Weights of a small transformer language model.
Size: width 384, 3 heads of 128, MLP 512 GeGLU, vocabulary 23304, 34.7M parameters.
Architecture: RMSNorm before each block, learned positions, no biases in attention or MLP, untied embeddings.
Training: a variant of SOAP for these matrices, 458M tokens, 3498 steps.
Each number is 500 + 40 x the weight over its row's rms, rounded and kept within 0 to 999. Layers, rows and columns count from 0. Numbers have three digits each. The size before them is the row's rms in percent of the matrix's.

# down: layer 10 MLP down (transposed), 512x384, rms 0.0958, rows 146-180, columns 256-383
# gate: layer 10 MLP gate, 512x384, rms 0.0918, rows 147-181, columns 256-383
# up: layer 10 MLP up, 512x384, rms 0.0996, rows 147-181, columns 256-383
down146 102:518440500507534467490487498452560518482461475512519405514508478495512514489510488513461489488484448529603478489505493444505504521465523477468436451484517558549461458458428506552483487508566521485489535422567469497488482443481498428520634489442514536565477504455487559460523511493527507543528515544520488461523480470533501517476536497449448504577426492496502521520519539541470534580551
gate147 113:536523507449482395478477538584502501458531570438471522533463531493469542480567504496522471506483542470487510498510549525457460503438562492544447487531553562464489472527488556524538606555486484549512437512532545475541470544526538536534541603462488528482550498509442638447524509502489565453563519481570528553534583477511490495482396480509517504483453538529481504465529543476512511526478
up147 098:510574515521503472502414524489505531495533460467496493498548552496451468408491529458466491485498567472530506451563475483522477526463504553537414519544533457475543563476484520507521551468503432519508525470572462501549451460549454527509471532524489471560484522485492505554504547575491515500462530442568509503495529583516551577575484535544456495542487499525506524492513476514501515530493
down147 106:485476466489551501494553544530471507524480439455465481541506480481498525465517471507452447525555503471440510552515526571546517510509509435495400503478456510456541477486543481447510503489449517510438541501518445496504472497471472491509456503470471514507556495457569531475435470529527575465570491489470533451557591495505435529522502466585488522448486522525400499433522526503474545494468
gate148 098:466525524420488523539557548508493464519460450528500500489483494477510396488415498466447493475478515556499487464424420473495502576506507514441510475451513506522502428502492575514511453541564484565365489440509448487516553499402521535562472506429549482517518547501538560478554468482424544529458446544529542412505481465492498530496479519522525519514502504503430462479484490468460538491514
up148 095:440510484520549570500507466534523564479515506530522459438482510562567504480545447489524418575557538516579515423512438460518439401479498539446499489499529422485479482473479528458536415474434505550366530505463495497388475487546476551467515562475488474508488443477494485471521489524430455490588542550558531498553568451489587478420470591498500487490486468489511521496504534434497481484445
down148 099:461499483484481507468523461500506536545521511485504450526451493609516564479475464514538500482520433423535546480488540607499527415498544473487501456581531525508541477520545452574555491467462565482498432555442566472457458499408565620491600518382528458490484449540461556384504463507501479481479532492543505479515539469526503494562512548490573479539536526548470489420441544500462545490521
gate149 102:460577503544473498466556554543508481472529542505557462521457500505490508448477591525509594450536509459481529527487487474520489458505514511485503465520507559478526452563533490500548481475535482446544475376561552478507524384479541538415513475520453539472525519487538555429456540457416531475474494528478437492540466506494528483463525506497531580487508489548441461420490450459541466439446
up149 105:456559502565495494510490444483434492435463543464515507502545503497487510489497553563472500513503373519478410565506520515534514476507499480535540505503541406457479572554557482424529470589474407502563566453462457503496494450462479470498448451571526447454461505524462424529524484507520528510441511528458416451546434464466533526514460505457496554465525479459513502541560504556437485485583
down149 098:565470356547489506505491532465427540450504522397449545481531467489505582459533513509533465508469541449423489470547460470457490489454525429503514523524489471493478538506526531542451457419490481498432523555474482418526448526463481492528424519517440470518505482500509426473455513474573498538489487507506475540497465453526506443495484406407496514464473434431496544508579514514422539571460
gate150 094:476507528550536522515489452454522511484498481450489510537527460460440501560466491501468497525552507496465408520442565552392495478459496496454500432477429491469471530520525469412481510514490551575501463569475432436475534512538532497482499478457495545457427554509436548547565535476543461492500487480473476529523427510574511482547509506491465529497486522636485424430454568560510546495508
up150 108:496510505581528462477540541540486547500535511485461434502490451485466494550488495524433559475545490504487467537489510497444497521483464525531505528489522487542561423527546524433516522421442509476564542494474478489543519522475506573451599531412476510488572474511459471524450533499458470520470488459465383517474539555561469414500523438520549413503497524574468438482510505469503486394578
down150 102:537445529517542500556544524451628499491532484480541484539441490467458491492520481463428525430504549620519415484455488511497542462506472508513530483439405538504477511561541486467541500443487507552525500498520516563568537488510532498494455532547526529491514489437444540429458495494536526476481565493540443491427489504559462432478508469484538483553505556473483444517477446466448528462505
gate151 097:497515528447474508477551573496487524589491604511533558472475574534457533464478470539470507531511493511463524589569517497441460526478478554469496556500473417509538428537469439524556480527535550510541473532418519508492478496439519500566491562533478553543509472495475536555513519543528500512466428482517514564542531579456555579418471581502512430465482495490474498498465479496552461418530
up151 096:454515536489466574508542451498472504541499451493537533480511433461524474508498529494404541565466430468474487507550495472492527474535500462538557540536495500479510571480502595562439489525532435521561530443459523506444511505505412517486520474512515553483494518494511552571558485525479448476496520485475591579476488507489523541492501436494457582546486503545560576498498422450541496455545
down151 097:512475502540460539542538522509489517458489478438488606476553448576511499498506467511506514524500484481521527547530550489529580432481492546466485503514419501561467569456472503460473517448519549467397546466508553493489522531507501485444525505505457493503506601520525458548448425553497534380468515507486554467398460488460525485499490468497547545519546513559536440499468487499485507535499
gate152 102:405492507500496483487506448418490552459499402557606535537533533524530413529547521456455548538475430389542468456486414525488487501497533413540592473475495490498501477486532506397562488513542510500471549527497531456483530516591430394536552504500504535537508533484510518531488566521480559505563607474517494409483465472472561459532431462552506521519511486468473503511509556536500482423459
up152 092:565557470396469470557489488486517482506469510477440413534522580488496498521507557522528575488473516532477549475565482429501511429464423498462426442523571544524496477521521391549555463558534528537519507480470512534511504440494532499494536501483533478498552450458527522499520510425480451521554416513426551559498485455497466540529570522497522496571512538469497451510485524449485447564516
down152 102:553476472504494479489505463531471459523493602477407511551487522438489539485575524420537480516528472505489438510523436444486520478484499575473482475498505511561521502497514490538455521494494475496584479512461539563490476476488531516448521492481473485552611446458529508420541498460522523478467514474506526514415490494558510472448506442543491477442488572498534468484429433467465523539427
gate153 095:488468459574518507487435494476520523543502496550456554560464503496468515516409509602495411435539540496518516512537534535417504514542459505469571590443517462504475534457470520463584530374594477452460449467484497492514450478471495532527493526469471466485510570447528598504416445510549535535560443516500494489491565472464465466513414420547504500520466558509429511584517520537584542473569
up153 096:465460485469476532416510508524487476404436448553474520466513495484433507525515505548550480431542472503566544492539475504513486541505496477478570523529558516491463518501497501455550548456527460432489474511554480479497502503448453497480537495467514492528530604535535532495607532527550494515445517437550468516508448466546456487591510450542556570483518519576408482483497496546521515429481
down153 096:431535496537485513439471481486556470487471511548614424464489438489461407516462500482482427461515547575469589494476486441518486422519549481506500519436475555540559440491501528551443536466484508517472495519501464503504515478549505525534494535463554481550507515450483494498529516447489500516521554517487449493527518537544475478455532415577497557563498515514476520513461502471530500430436
gate154 090:504500525465501457481520519435511554493554531494497476427493519534455471510568496524513463524529539422444549518425494467497447473520484514545494492527508428478545455507462462529550549497511517458530499474460512521508502498433456595465522557523526542501537524606488508481468476522566503539514514558487466479489581515547619497536529411510507474564461496480471508461548478480576516492490
up154 098:544503547504495421471463505578507478464456533513479536534425523480457485507508559483478473470471498536466477471540481524496508489471544487479516601452435546541502487429449592534500481489536418512525432462553440504496466548459562398507496459421476425466521478483510458519582536481399533531425450446476473469460450434486455535444434518510487523520442517511461466497531508462420448522467
down154 096:474474530463444523494428471606456490509506433493525486476546488503557483465450595484458494468433475515526471459505513523527479488526510531496515476498469536496498601528588451553492471483480468465576547527482488476526525526465492495481476474417505495460524472492436484496429426507446487432470508457483520491554434523452448497440428469533524515419509583519500549532470425510494550571478
gate155 092:603497499569464505475445468489551485447482456546492551507483551495518466528540574441522515477463485479469473559516478545440491469494538481542547508619434565488500505480515434495445556449521527524513496427535543443490558467535537440468543526519542498495467603478550468536562475548485467509458439522491515566563456476524498511510491494515495515528469493518469476459553514532539583492502
up155 101:558449512495499530469538528426532445499423517558482567463495525558442496422458563527490427521566500447429587484494474434516582560494544503483489456493469504521460463501449491495511497417487558491509489477491508493532459558530459450502470517531531518496512514490506530570451500545482507489526509530579522461520425455520544487485499475499525515515562593578452495458473528579482530477550
down155 098:424525470509461459467544521508423508493464514536467456508483501497442531497465437520496515432464427472509532533462432440548500520537517479470500473493498492518442595526541507571574450529542495474549525500529497441494512522475483466499521508533485459482525502477494482452450550527456507495528557517522460474493410489508522540480490453487598511496517488393510504488459486516501467548565
gate156 098:494455584467564428587486473521482512547515500572461559418539541499562485456533492474539475533456494428520533518539576444512508525475482490442499534515502555494449435502419488507496489510537448505489535526421429505478495462545543582525571594529524450479505489479447487555554434467491577497499483520518485436496457460579469546555521529524502487509500450465509525514472556480473518489532
up156 101:462448567442425491585518499510483462399522487457514464557491548470450542471495506516506477471470465505440490475452511492512510417489514564472539495514533543471552546547450458559575484440472450499556432473511558484448494514463507479565461480498552514502460543561475485543450454517536499493484454495540516521530520548534522524443494470553538503461446533458540429521474533456510463511485
down156 100:413463540534502493552483504472494487466464517475483442558448518543497480501501550447438475485417492497518493535383497503487493476523544469449480463560430520463544506510523493555532473505499504480574528483551519544453483456498479472490460572529506479574540504455518530475514588536468492465566473473560480501466516500504536488511478531501490511477439554478502472495456541457534544413512
gate157 103:466451505533476443432476492538444562499422572533474588472474551530465413507544482409524488499504515477585539505528495472458492526446532513474461536539480544544515508534516473517500474485530511568514420479484502460546481498504475513492531526503520540517503506495472528467479520518594466526526533509509483509534509506516549476484462505469522480512514472552451522510479435483492501488538
up157 100:567504455420483499538453517490504574517438540477508555409500558497529437572486486475495541473531548613512455520505547447499492537449531435569524499553512427551489534490529536485454444446559449522476386420440488432497450521546532554533512545536531446530532532473519455451480521566526569509488547502475455583513472491532468450591486495503532468460516523448440457462459477496528580504524
down157 098:531449483526487510406481478529418487500586529519507528449500581431566467523474473496517458472509455451537430454499487553551521581524621476488468474506481464542498542439550528545496461561475443549514539444481477480528526504455447513465450538428474516528525572488476489498410576525506491567481513457509491531577516500451508458496527481449490546568549571468491507500531478512562518476523
gate158 100:469490425462544536453515505494522591484496491524459527474509476445439567500493481482464495503460546498505533491485486548445503458532493474555460559532481456484555443488469555501459482536554521464445463478449500498521499478451539478518534481408486452522534465461481467473485447517494533486436532479443494510505522510493517450603478496493452494509576552448434483452558502497532488469495
up158 103:535474463477388611510458510473470499563432526480524513478434538479520459487498474482515457520504594486521437487546431410526439509466504513467462453476505457491560535465500481506468545444504533538450511502461476493547561531489556573542496466506448521535455478502512559528532476479520526496446520475571514491464540511571525498464513466467484513550556492542474551473497543485551449439475
down158 099:500452497472531497487571414475531454541512548499549538481565451492438458474456513414476479425513494497591475511506468519440477530477564470493507503464513540480452482515514472590461431498558511473486481460521492550600493556452506466509520490516520543528426473483555503443493510505447548422499491523505471465537492500586493511436555440489504514497549473511440531457497500577540414401573
gate159 098:456460543485456495486519482545492525449479522525465396532474506486564494462477517467521508517491531477529525451517452558435466484520534604562555521459470482452513516477560520440518566532517544481487465482513556462515451597520368575511533552450445505537440430484520517521406450537501519570472522577440513511487503521499538519488507477499427488512481475453527523447538532496496464503562
up159 099:460561503527454523544445506550474513471517469458465459503495568465545592519454566426498506505534520569521478381516460575490429515472506542480553479506480531512476457542486516499489551556514511485485439488506494466473525556471542506546590552581481489522481482441526504482443481521518474566537522478541459614467476516573499527489451517478445465504478533426549498518558579456537483485443
down159 107:521442527446563499444565496564496521509435461443478453497507520469489528487503535483482578507516510588478516449497546490524523550502577517489547494500505542508527481530472561514479553496553531505463487518547499552524472554515525475510476504481490599528540535516512544510528538515506494453559471518518522496499472445524522526550478550486487412457478401453606513474591479424513569531521
gate160 098:524503486452537507485580513505522527506467444492504482485546450429507499463433563504467507481412491470519515497534454468536498465557476515471490487516465584443492555475467500494427458523496499502488486479459487501531424563472538451492516425527480527472501460474507507470484494410559470553437427518499513511455506555453480499577559562552488548483479486494476518471501529447521525495479
up160 102:531451424436523559454440524481515486436501513499548512448510482481552506472426584518539579454531418494517504456490500404539477571499476435484468477489483549452521550443544542454524497604531459499422458485522446481505482485497545507497460435539459483477503436502579488538469439452561509494455525499483450501521502520514484457520490475508546459467556539481491512485505442474469505496564
down160 101:583445441491551502605446581494481504457427524487496523529540515498604536467508520470566466522496488515483543484475500497497499611539472516492525529458487428492533516466502554511494528622549556533536531506463459536504509483553454528489463576503462547479488475509491508531543531507487423493517536477487363543566505490570528462518495466420476416448482501491505519430496491530444462449536
gate161 098:505445420486498531516483472503481453563570534525520517467505480550489508502500495517469462473456477525551506479508573453446505463532490519450447444508505512508472532536556541515502584521498545516525531529483492449481463558461405501508507431562535551486544464486468499520534529474476516483517437496472485462515506516416488493513433463541504429628538500473497523531543552541566483485513
up161 102:461467525505556557516493486544545504534558478486474503525509502477427498542493553523437481501589479453406525555524526464440503513566495525406483552454554549449446547551550483525472528484494533514485510556488491445439507492441522508464476483496492527461501536523561516478578529513454558461510467457585424513565509555565436451492474485476494502510475410508483429482494542470470498516473
down161 100:603487496540525493512473506428430522499475467482482481475497546441539476497514494500461483506490494525546526521437519580492504476491459505494519491579483439541463468564460503491529478513543509499497494516446582467478477504487454563548497470473501558525461521564495474428464404499423507485616497459422549458565449477479521447513501525579524516480489370597528490499471543456604496487539
gate162 100:522482506445511517494472465489527525600545483477479423459489521435591539570516497509553561479464492494507563468416473493563523531456529544476505558480461531508498507403551504500488446522531493522411564495489612469469450495571492502443461469444505490475487480524490473484517505489540455531463557504465539543534537451526458465600445551468423471486472565439548595487475523493481544561501
up162 092:530502569489526548571428562547483495549532489462486503535551506499441492500507475485480489515501499487485508460529504543534449449557544598489512610447437471476455545468543506473496469543549499495505569419511446497501434581565462465552454479463479522560513468477525505443533506551502460518542526552447515525545479445491519530511444515434485472443497490466439555436563449523570568481442
down162 096:496490486514484516569459487506490521510521444462490442421519577544442517525421495551512519530461501487487559461475393504492480535436510524537473523371513503536532487487491484497455506500436448474471513487518533489457567459516507519465507482415464470508449482550450496489518545467484473501485541447506504507522479470463505423564523587537497494418518515510540444498555502434482544477534
gate163 100:488483467470454518570479465539544518503449540466484472500483458500532497489570540480500495470503494527506574525495542523422483502501522449539526521515514514499485478511489491553472544512503475470498490442480563516494497508462398476424477491451459559479485532483494476539529518426512499464533431565489482501500513498551463537491524520500519562467517531471453410498509494436482477563532
up163 097:520543547506563477528445542593463470472510610467539495523497482508389567437527443556568486493478502494553573489545511544563495559499479569527503420498505504482544483471487524513520509494496471506478516467454495492430511441519512531501524529563471444487536472482464430480509526530535466532439503515538493483529562506459460490546538464566518500467526541472545491530448470486536501516459
down163 102:566533448510473467487507525548424491466545480557490511476520475537551515547476446516495495477529531477518439598496441492527582507528524546476485436512470532546511490461433501510528437461501501502418520484517507499492464537551502543502449436509501480565488468596514580447478502505501518530479429486506539541449516402456533490584488427444518473456515454540541534482429443550557502531471
gate164 094:464529562537552534476527515465427505513557467486527513449465531464470546527478524414527501561435464494502513531505501591461540543516516476476487475524458424460477511506544501544515503570530436522509499484512500547502565478435510525475478462507518525525483540556475589493458510492481415476498512525444492469447528499486508493490510507489485492515504498430526543560537507538503555581526
up164 094:517509468527522558430510508478474480455523472458520473511487559455502525475428466621492512529506500566497494466454468424418495458474523444481430492463492537528512465521451439475474512467496497444551484475537544529519493490525519466543465533527498466530553461519525476498446477517546495493442502498521540519530507549494484470460536472534486513524507455558505490494464587488473476464466
down164 103:439479518477429520470469491487452498485463475517525528454521552496488470454471475462482522475492471500534552545526542530463513482550548472488536541480548505538546472500481446510500454529490512450477478482456515470534499440506543587562488472574494452452502542497490535575442462502491470573457390529492553539544413448553461443543519503497500562491524562594585519556559572553502501552516
gate165 093:559458453510549576451408502470543553515530533461502518540519498456523450422481445523485435456486497456527526514472533465510518498454498518514495566500521558521468461560531533489473510531560495499509452419431560509537518516504482494515440570563496542485521484516556445467546452416524477511521545532496483478473534487548385526479522537506529536554535460526452510483473498488469550537570
up165 102:435479534479539478436525465506543473485555459512471464536490461411551478510435586458513486497512461470510516521513527482470505430563447537573453495434500460479491528531530542524501454464486522492499546512480483529493467458514438522525473540505526496481481416504515525481536417461486472521471553531484461578472491570526499556552483534566440522427453499499460489448446527442491447514544
down165 100:465517454469440511473522426484449466516487490479450483505464510507494531512482476564469521453476486494493549550516495515460509428504467517494466546507515535471560531494462515491484498414484481453540575501498541527560485587524562523526552545513529485533463533496585541536486554547495517543506457492528535489553506530515487446493486515475482471492513486466520475456477531415458525418547
gate166 098:497500487516496502488455457509553507510481515485532495476460522457478547449508521483475521418456524514493477467444491421503532434457424485496491481478584486526476472492437550542500466557453534496503499501557472575474536467552600588584514487431426523520531550580475479527450557475499542518454434511495477449477541492561371482522483462522480533501584438524535500473421533465480535419477
up166 101:426522519499482506567536494508509483416434477537522519456488523580465519474539566516591439480443475528440502580526547510534602506531515485497492522491498485442487514507532499556510562463457550458442495491524579493420497465493498522558471497490583460484485453486444439488547538564474491529551551521482484445538528455517423451481570490520579469512468597489502525473510503460463543483545
down166 099:460516462569524603601521459522525475489461542499552487473449518483555501474460501495500467470434459527476535432536450536495521519545474527460487512547466441532519497477485524468438608526539498459542489540500467467497542415543452550490513521513492521535463493512503542591504514489501451505478533540475488489468492478571438434485633523486532458522471446506525491585438454404517552527499
gate167 097:476550565494392528447418510500502471472529549482498492420501433527416452507486499417467487540522458464490470530471466540449494451421511487524568513451422509497541529446491522520476526555453525501493484554487515515471529493475566567495520477474519501451502570511524448476481505457487465487438477556620591545512492484414482502515498538526509485530496440475445503475454497507555479522498
up167 092:520494568400483490436528552463468522583438450550527525505484488539513533474458425500482500553558536512508535485540507503551490457476491478527469468450502478489536545512489540487573485457488538488511503428532564519455490538455524452415536511556473470461545493487449508517547545551456496509503539463501489508477437535506535522477540528518498488391472470442509550499585436517468538500511
down167 096:481545505470524498438510465507512477555430405524510520504465499564560422439480479536597471531494503561507485476498466495527472481483513428443553526543526561461520472481539512487470448489525564526459482481482555518546430565520542409487510476518555443510469480485448571455425471529555516476536520496480413483477544556564463442408387591487510565555589444470505439500565510600480506477439
gate168 107:457503500469518588440501492495478497493484515495457463553422439531484455453484449481497492475471562490597502528486541593473491455524426526497538482418497540474531529510491557503461405487516493460484466484484544451481482492503481502453487544546510526464548461537480524478495491464522492526474534468522537503478490530523529468492466503471503521597457514568483523435488544498474523485503
up168 102:564505482541523490508522528483570475506530524520472450571492531532500500498418556519509479498549504467511481521508495524493484551438538597487438478502497483565467507512512506474516481548460533447500444499469462537491549490504519531529480451513485490542572484400506545525495517517535496519443454538554562506492482498450505486493486471522462508426481501440526488516574437541528526566560
down168 109:509489481520554504520509491446511552516548538495523578499474535469500543446500457509478510432501550560487466499533499445529517477567538509489471491490511538521496501523518512474551484507498500443519520471452499552487526527572528528445493462519537487512527501479492504510437480457554416478481478549442468495465488494536551476473492499497448540538511534539468454507529486497512481451402
gate169 089:488523518514444514445489517493562511455539397548506576547484560432531572485476535507564481567542533433508542492466526499504501516438495435526502552452460423468538457504503505500486494506543453508428521501507515482562522456442436544525472529601456535500530550520557526498503516533453509560521531530476538517518470513493509530481523422545427582501466487464479521514469544540498477477536
up169 090:517417622512525383451486495537543498524471580488517472483532463502493408483491523540524535541473525479428507483496513451492515440476548518466531509492445509518464502533500541519526554427536464454598537507569474524577423564533512466529559458436504486522486376463468520469499465525502487480517479522539490491481557518481494514464462499388505450503497442491516552519436449456446493552463
down169 092:458505482487522523493448576460514506488453525580537483508492464460498530563486434516486508501519554495548474509625543532487506433453559479488509558493513523456533435524532573497461512530539450477444468516453475514487497458515520524502530477528505484525556566556453501508547495477491495556467511477506536560562478460535483501537505477550477464425523526469461520436518545471498546462541
gate170 096:536455491500488546489480456534545493471507433475498504472539525527512514543509541472515536456461497543567467468482574551491491514530511469500502518501498503443493437469560450494468546556476532543458467543478557535493488531530497465477503517482478483471539495546472507507455476464477501555515480537404477475504473571458451430450498490501487549486541531482520469524498528379434525471516
up170 090:461494431499494413417538472540527569455506465475461455467493469430524464523430534574456470503428477500510510499521454523603464457510508546551510483521521532506403510547511405545441559501523570508562527518555470529574510457571490485525585467435498518496447439498486414524491477551550490497489486499551526443519440440496514507465487479446466450494498562506506488488522550565512499506444
down170 101:448529526530469448530582493520547512479582478433517580500573491473487485501522492556537452475524531450528475615502517514531526500504508511421604469548516481525497562473511535459527462528489458503540519487436437453460467473481491467511485523501549501534459489513620478510429486567565505472514495463517506541531538543467520486515511498518484530462535552489535486573508462501428512495505
gate171 113:456546545449550523496488500494563554462448530550411519487556507606491491479494492532517467537550474524514502569488505541517490508509487442536503464421501471534484574561500373586513521473468416465534540486535516488490472523563481536398503565526516465465441485493478501582459455499555527527486450441456518473460540527527475490546492480510509449515449566455507526489545484498430522451460
up171 111:514503539581519456420516486558502458458527542509523510533482484536465545503472491589584452467516477478461460488485484500465426522467474485522562478578502428401512487483517428572528542444530469531566493467497516528484438523554528525589539553540557511535449462544466506555507484480432531545527576495533523534482524433437565456543555544463553485525461577453505526507509505543516514495523
down171 093:535558508512532577512536532507502507488560502517500508483527522470521458499450508549505434501514494553500462480513476506481500450544477550557498451514557500499569504569511434462485460419555495479515513559485480480505534456430587495462569553551466491485488532490486464581517454529501461472505526526516545515495470487501512512449463519520558491446466436452500528452524477486518420517482
gate172 114:539518490527457520426474491523512525499533492555502477522434507525490491481544571434488518446560515456525408521558492497511470503495538437460529509519532514527466453517533509456496499522471430493395532466526521562524470532452412528492576530436471496487587476521438440543479464491478482557457542496494516500528566453503533494515422469471512507538488601540408476452557517576485500517475
up172 115:528466473533485526550500471487549511479547491532427522499533465561504473495462440536513477501481583501441398481462519583449536422509558469545527535479502473496534495512479446552447523532571512492505424467569440467559499496530481435474532458534445547489550561576446497487465511469469532496505494497561480424444576373513525561461490486508479558473471479479500521485548492504517497465499
down172 105:472474454460500513537552455527515466452495487490449543501525514547556528492544485499494500483536485558475496550531471619506472463560512503467438463461476509435526557503539490539500525432542565442569478412459526530501539587470551452518540441508532526506500539570482480478533461445507689493490516526492496438476546469481531560511539544466526548512456521511497449479488520436481508472511
gate173 100:425508499466498483514554534509547520475536429485466472506480571531481474492530492477485435563426453551524461508489468510444503480534505510526438558479512554504519501503482513520471436451472537478522465482430461483459466506497460458391524531563444516478473461441446573433419454460478503484498493481454575540575531554529509489443534477530533447436507481423502664505534520441594413501532
up173 099:552487483549499508539540567489462479544510469496520517513518471483567486471453548547426429533546408511464430583507527485485540517489487529510405562505581575529514493506450460459566517425482580469521539463449492477506482433601510531572549480515526525483447596476511506462498444526524517569492591468412529516471512508494433510519458423493493425563502511512442559532473569513524525502474
down173 091:457558509535521488520523464459534438521445520458493449505469524536511477529431448463544504417457512510464531521492529497537449465489475492550408494567529502535523547460433537489518509509473499428522461435540531564457435470479541496449460509439482484408470512529503511549461440498568591486549506473442476505535527502453569490495498490586490538534513491431492501515425527502493493510628
gate174 088:458489471529475577536536520488480454507487490557528476494526453496477536416528471504496436568517498497540423387486464461539500516568574475493545547532546449513459510495500506495507527454565484439473427448562542431519477531547452531411557437492496561499487501487539498536506443450441551493530483531445508485548523531504512496460460518458508569501464532529418533500520485447420462410569
up174 094:482537478496502487468473526469535468497541480495583467547555550499465449460464475464514513509572522487495506494513520432498505561497475455456452505509552455473488515468515464518505486421492570583476496496533468516540433574434455548458542491470466549526409480596518461485492568514438529500444494499523410534506545503533513561451511486499505521553429530502462560469466455404516500510528
down174 093:479458469508540520537498495588509424481470485463432471500507470507446469564508516516481496507523507456537447516520547511573522496486517438569532450537493455498485503531554533556504532476489513485449460482490586447516501405429511533551566510526475450431472547530475543524516462440484521486423457489522441484583590511412498461459570499499601530521441481585471479489518520462466544562527
gate175 085:487496438437537456551446533466517579478567502453526580528500546528486507499547494455513514539434513561502556553535568467499507514504479612539450476459559517494458484560577545471469530522487509507441426523537509517433451546518436456459478529526536493448528507508484504600521524547555520465535468500448537565502517520480482479487506574522537494503493460429502508490549493563462516488581
up175 091:413553515485474520489546584471462532458399437509455535514500549464458526578439504538474498497502522425494520594444563523529585486466395479456464552519490505443502488466589511539510511496533493474530498464526497456513507466467518482504477502433529556463514532466478530461582471487451514467507487467483460516510529558504494453435508579501456490476504501503442627551521531528491534451498
down175 092:432520632493442557534564437501528452501529438517481463441493502484498553492496482520444546536572435484514472471534485515535445511483511514500509505665465432488436485503489473508536487492551489457474552466471570540538507500499530479535428506396532458472415496477457505406474458488500529520510407536488480501489456482499528539513460520515512508502572541575476466512483558548456484522476
gate176 105:481528451503499483514494463450514516553450493440436528505480379471451523441490527521411532478527483519474525523466412518531508609562519549456494490456590488453504471430478542577528515423465448517504540495446445503558475491424427492505445516482466509529480513499468468460535491504527509515502523496540554472571561521481467484529521565468443502401445535566496467475495465473509567491492
up176 098:519520456527475507549488495505474490558461485428462543472564442518541509483508486491488404523492477460469439500527401541490458547560533474422498511471457437424490514492497520511500527504501439466514521532505505483513475533470473474465502494494470569496454512519429452480554475503516466436521464469559484475517472553418509525541523430471469513420457490593482480485488499510442548485446
down176 101:484511491468452508509512486464455584443550502470473470464476407493462486555517499463466498425473500454475413412442458500480493548547460600490504497498540419443513522471462523521521466529546437511497495453542505514488535534510459508515500535502516514529488568417446494509548559557465452437518522487548539418537606521501520491503498513458568513526399528553561515544508476521520547498569
gate177 117:487483510533483518511555558532516425520512428466566572482454486483530473493473501505498477572451532480537512504495498505433499527566485498497490552494490543463457518500497505477565526504527422589513506452486485486598436506482446503508462484441532519475558522459459507441469445492512430540434497500493479431497518448568465445549470499449468539431512501484509538480487459472521495461521
up177 117:481569525493477467451435489465437505464499542471459480517511520454552568595455523478489488445452587564487577485554481440521514544505556513524516529428477494519486470486437496506502519493483539518512465411461516438501468555501449481476553513497488494496544523593489461459537507456491367453484497442497437459476505512496505503512494511489600524518487533556526592471605546455520494444525
down177 096:474455464572501509513484514438489429539444459528482508499505556477554481487520517462501449506442491551449524511460537493503466518490477486456472482531423446490519498558532479498482516490513457524487549493493454489503493554447494528506549484475478512529517479549471536488527476543445382498463470537465446454536487540485527494469475506543484553489499527503550540555556499480570498502524
gate178 082:597469463518587530546475442460500401466483574483520436574554472540542430526503501432484482535511519582455484477525441375518516478509524518491536510519541480520537426454449438475465551541538516460451513530526540526511457467500577490491510553550479468477492526474502499489516531517502513429499532440458466532517544489471496422494437508517485473541552447492454485491554508442486448438465
up178 091:393515487485451482498452439514525564458497489451482506413481493453495477486515477556517518479526500413503428529442570524515533520486496515519472486498529508503495531481538550458566442513461509490477451496470514443553471506481529521501517473571569551498483486495554479497474440542549470553489480568533510460526546434525482513495477506478459506461442572456521464533535466462520523512539
down178 086:472512558444438488433541531527455479494525562517469444467495477582491514526533465524426580536548516511474545502463543514474541504491520421430489515512486593493543579501556531501419451383494510530595495466540509468468455556466460534548559475445573533498555562514539525439493481526522484558501490491485541498518517449555506558520427533482509414472504547524484465538463494536545497518475
gate179 099:493482546485474364467477570519469513483609455491493521544511534496460468510581538481514493475543539495636516478544412541500513418508517554456495484525558503531518504461410531509511592497531523507485503492466494512495548502513510450469485595506531521489534511497498512476541494473506539511532495418496522497460499504543375465468493443492464525504549454543546485504448535559438545458486
up179 104:514513537489461471504498501529526476495467565537498433535500519536463511506492452486427535488530523477486494515526519496502520494578444534496501516565531535474457537505472533517443559558533462452485467507485472548525474534513548516469439568450606462512516517471531558506491548527526570506557515499479493520541481540507552413518534458608531537523461510554479491451542521559463486536540
down179 102:506478485438471528456472410525534488584502516528490456502453535579487497482513463519503561481515486526477440491538485461481537524479463479487489557609500514520506397481488515466580470541476466554534470470419451519508518530519535535521518470549579447528530462523458502539451520605490479543502501502522525490527513531454492458529504521503545520533419530511557508480496447513503490492534
gate180 124:479516529462518513471536533516519525532386514541445486520448463501469443484527477520462528485462568472489624463510496503499484497505503450443518421488510571545522523448522503545523412539504474484495497524477470506581436476450498541452546496494496537541532516488588572442575545489478545527518467489575424444484464428479450543519510488501461505512516523463469490528533564479441534437522
up180 110:435583496484503503540536506443476454472481575504394531462484510517511503529564590518554503492465444464533533501503525509509546474538538494562387506561473504437479497488433509467496458517459522559547566466542466595525481483489518410501393577527503475546549458557447499498609530541469469495456493573567513520519496539504488527538456465534538600557554502473529443434494480447467508536518
down180 108:461473521536508475492529513505559547463547473416509546514476537504547511487506458558562517446509477480537423441523490473461518445492548565487456474565419461501507571475522567461478488533502513461493432500451552507494523484516483526473548472534466562538501492497502473540503509572490427491486497439433487454481542516502482541564486496454493520421517442517408550503514463507487447443559
gate181 112:523467526462418468493552574470463587461538539514522526492567480483532536513427509610497525477584477473550515475414478467511480529529452533456513469425528547488552467469434515568520510468452460537504502467467462539523561516460478543529512533496474488488493642395481514446439485495586552616525551482479496531537499428548544466562454557500442441499514522511517551482516505566522553506500
up181 099:518550506467579505529458485480543535460494457549489478569523466490514464495517445442501517412511525504541451487506566487377525457526435493546577493514497470428477421477527457464474417494541521443492509565513498473531473474547545454492464488467496510487476447547585440421507497559485491467454518514530451459481513623558580479478472472464488556534507485515429567505458407416534460506422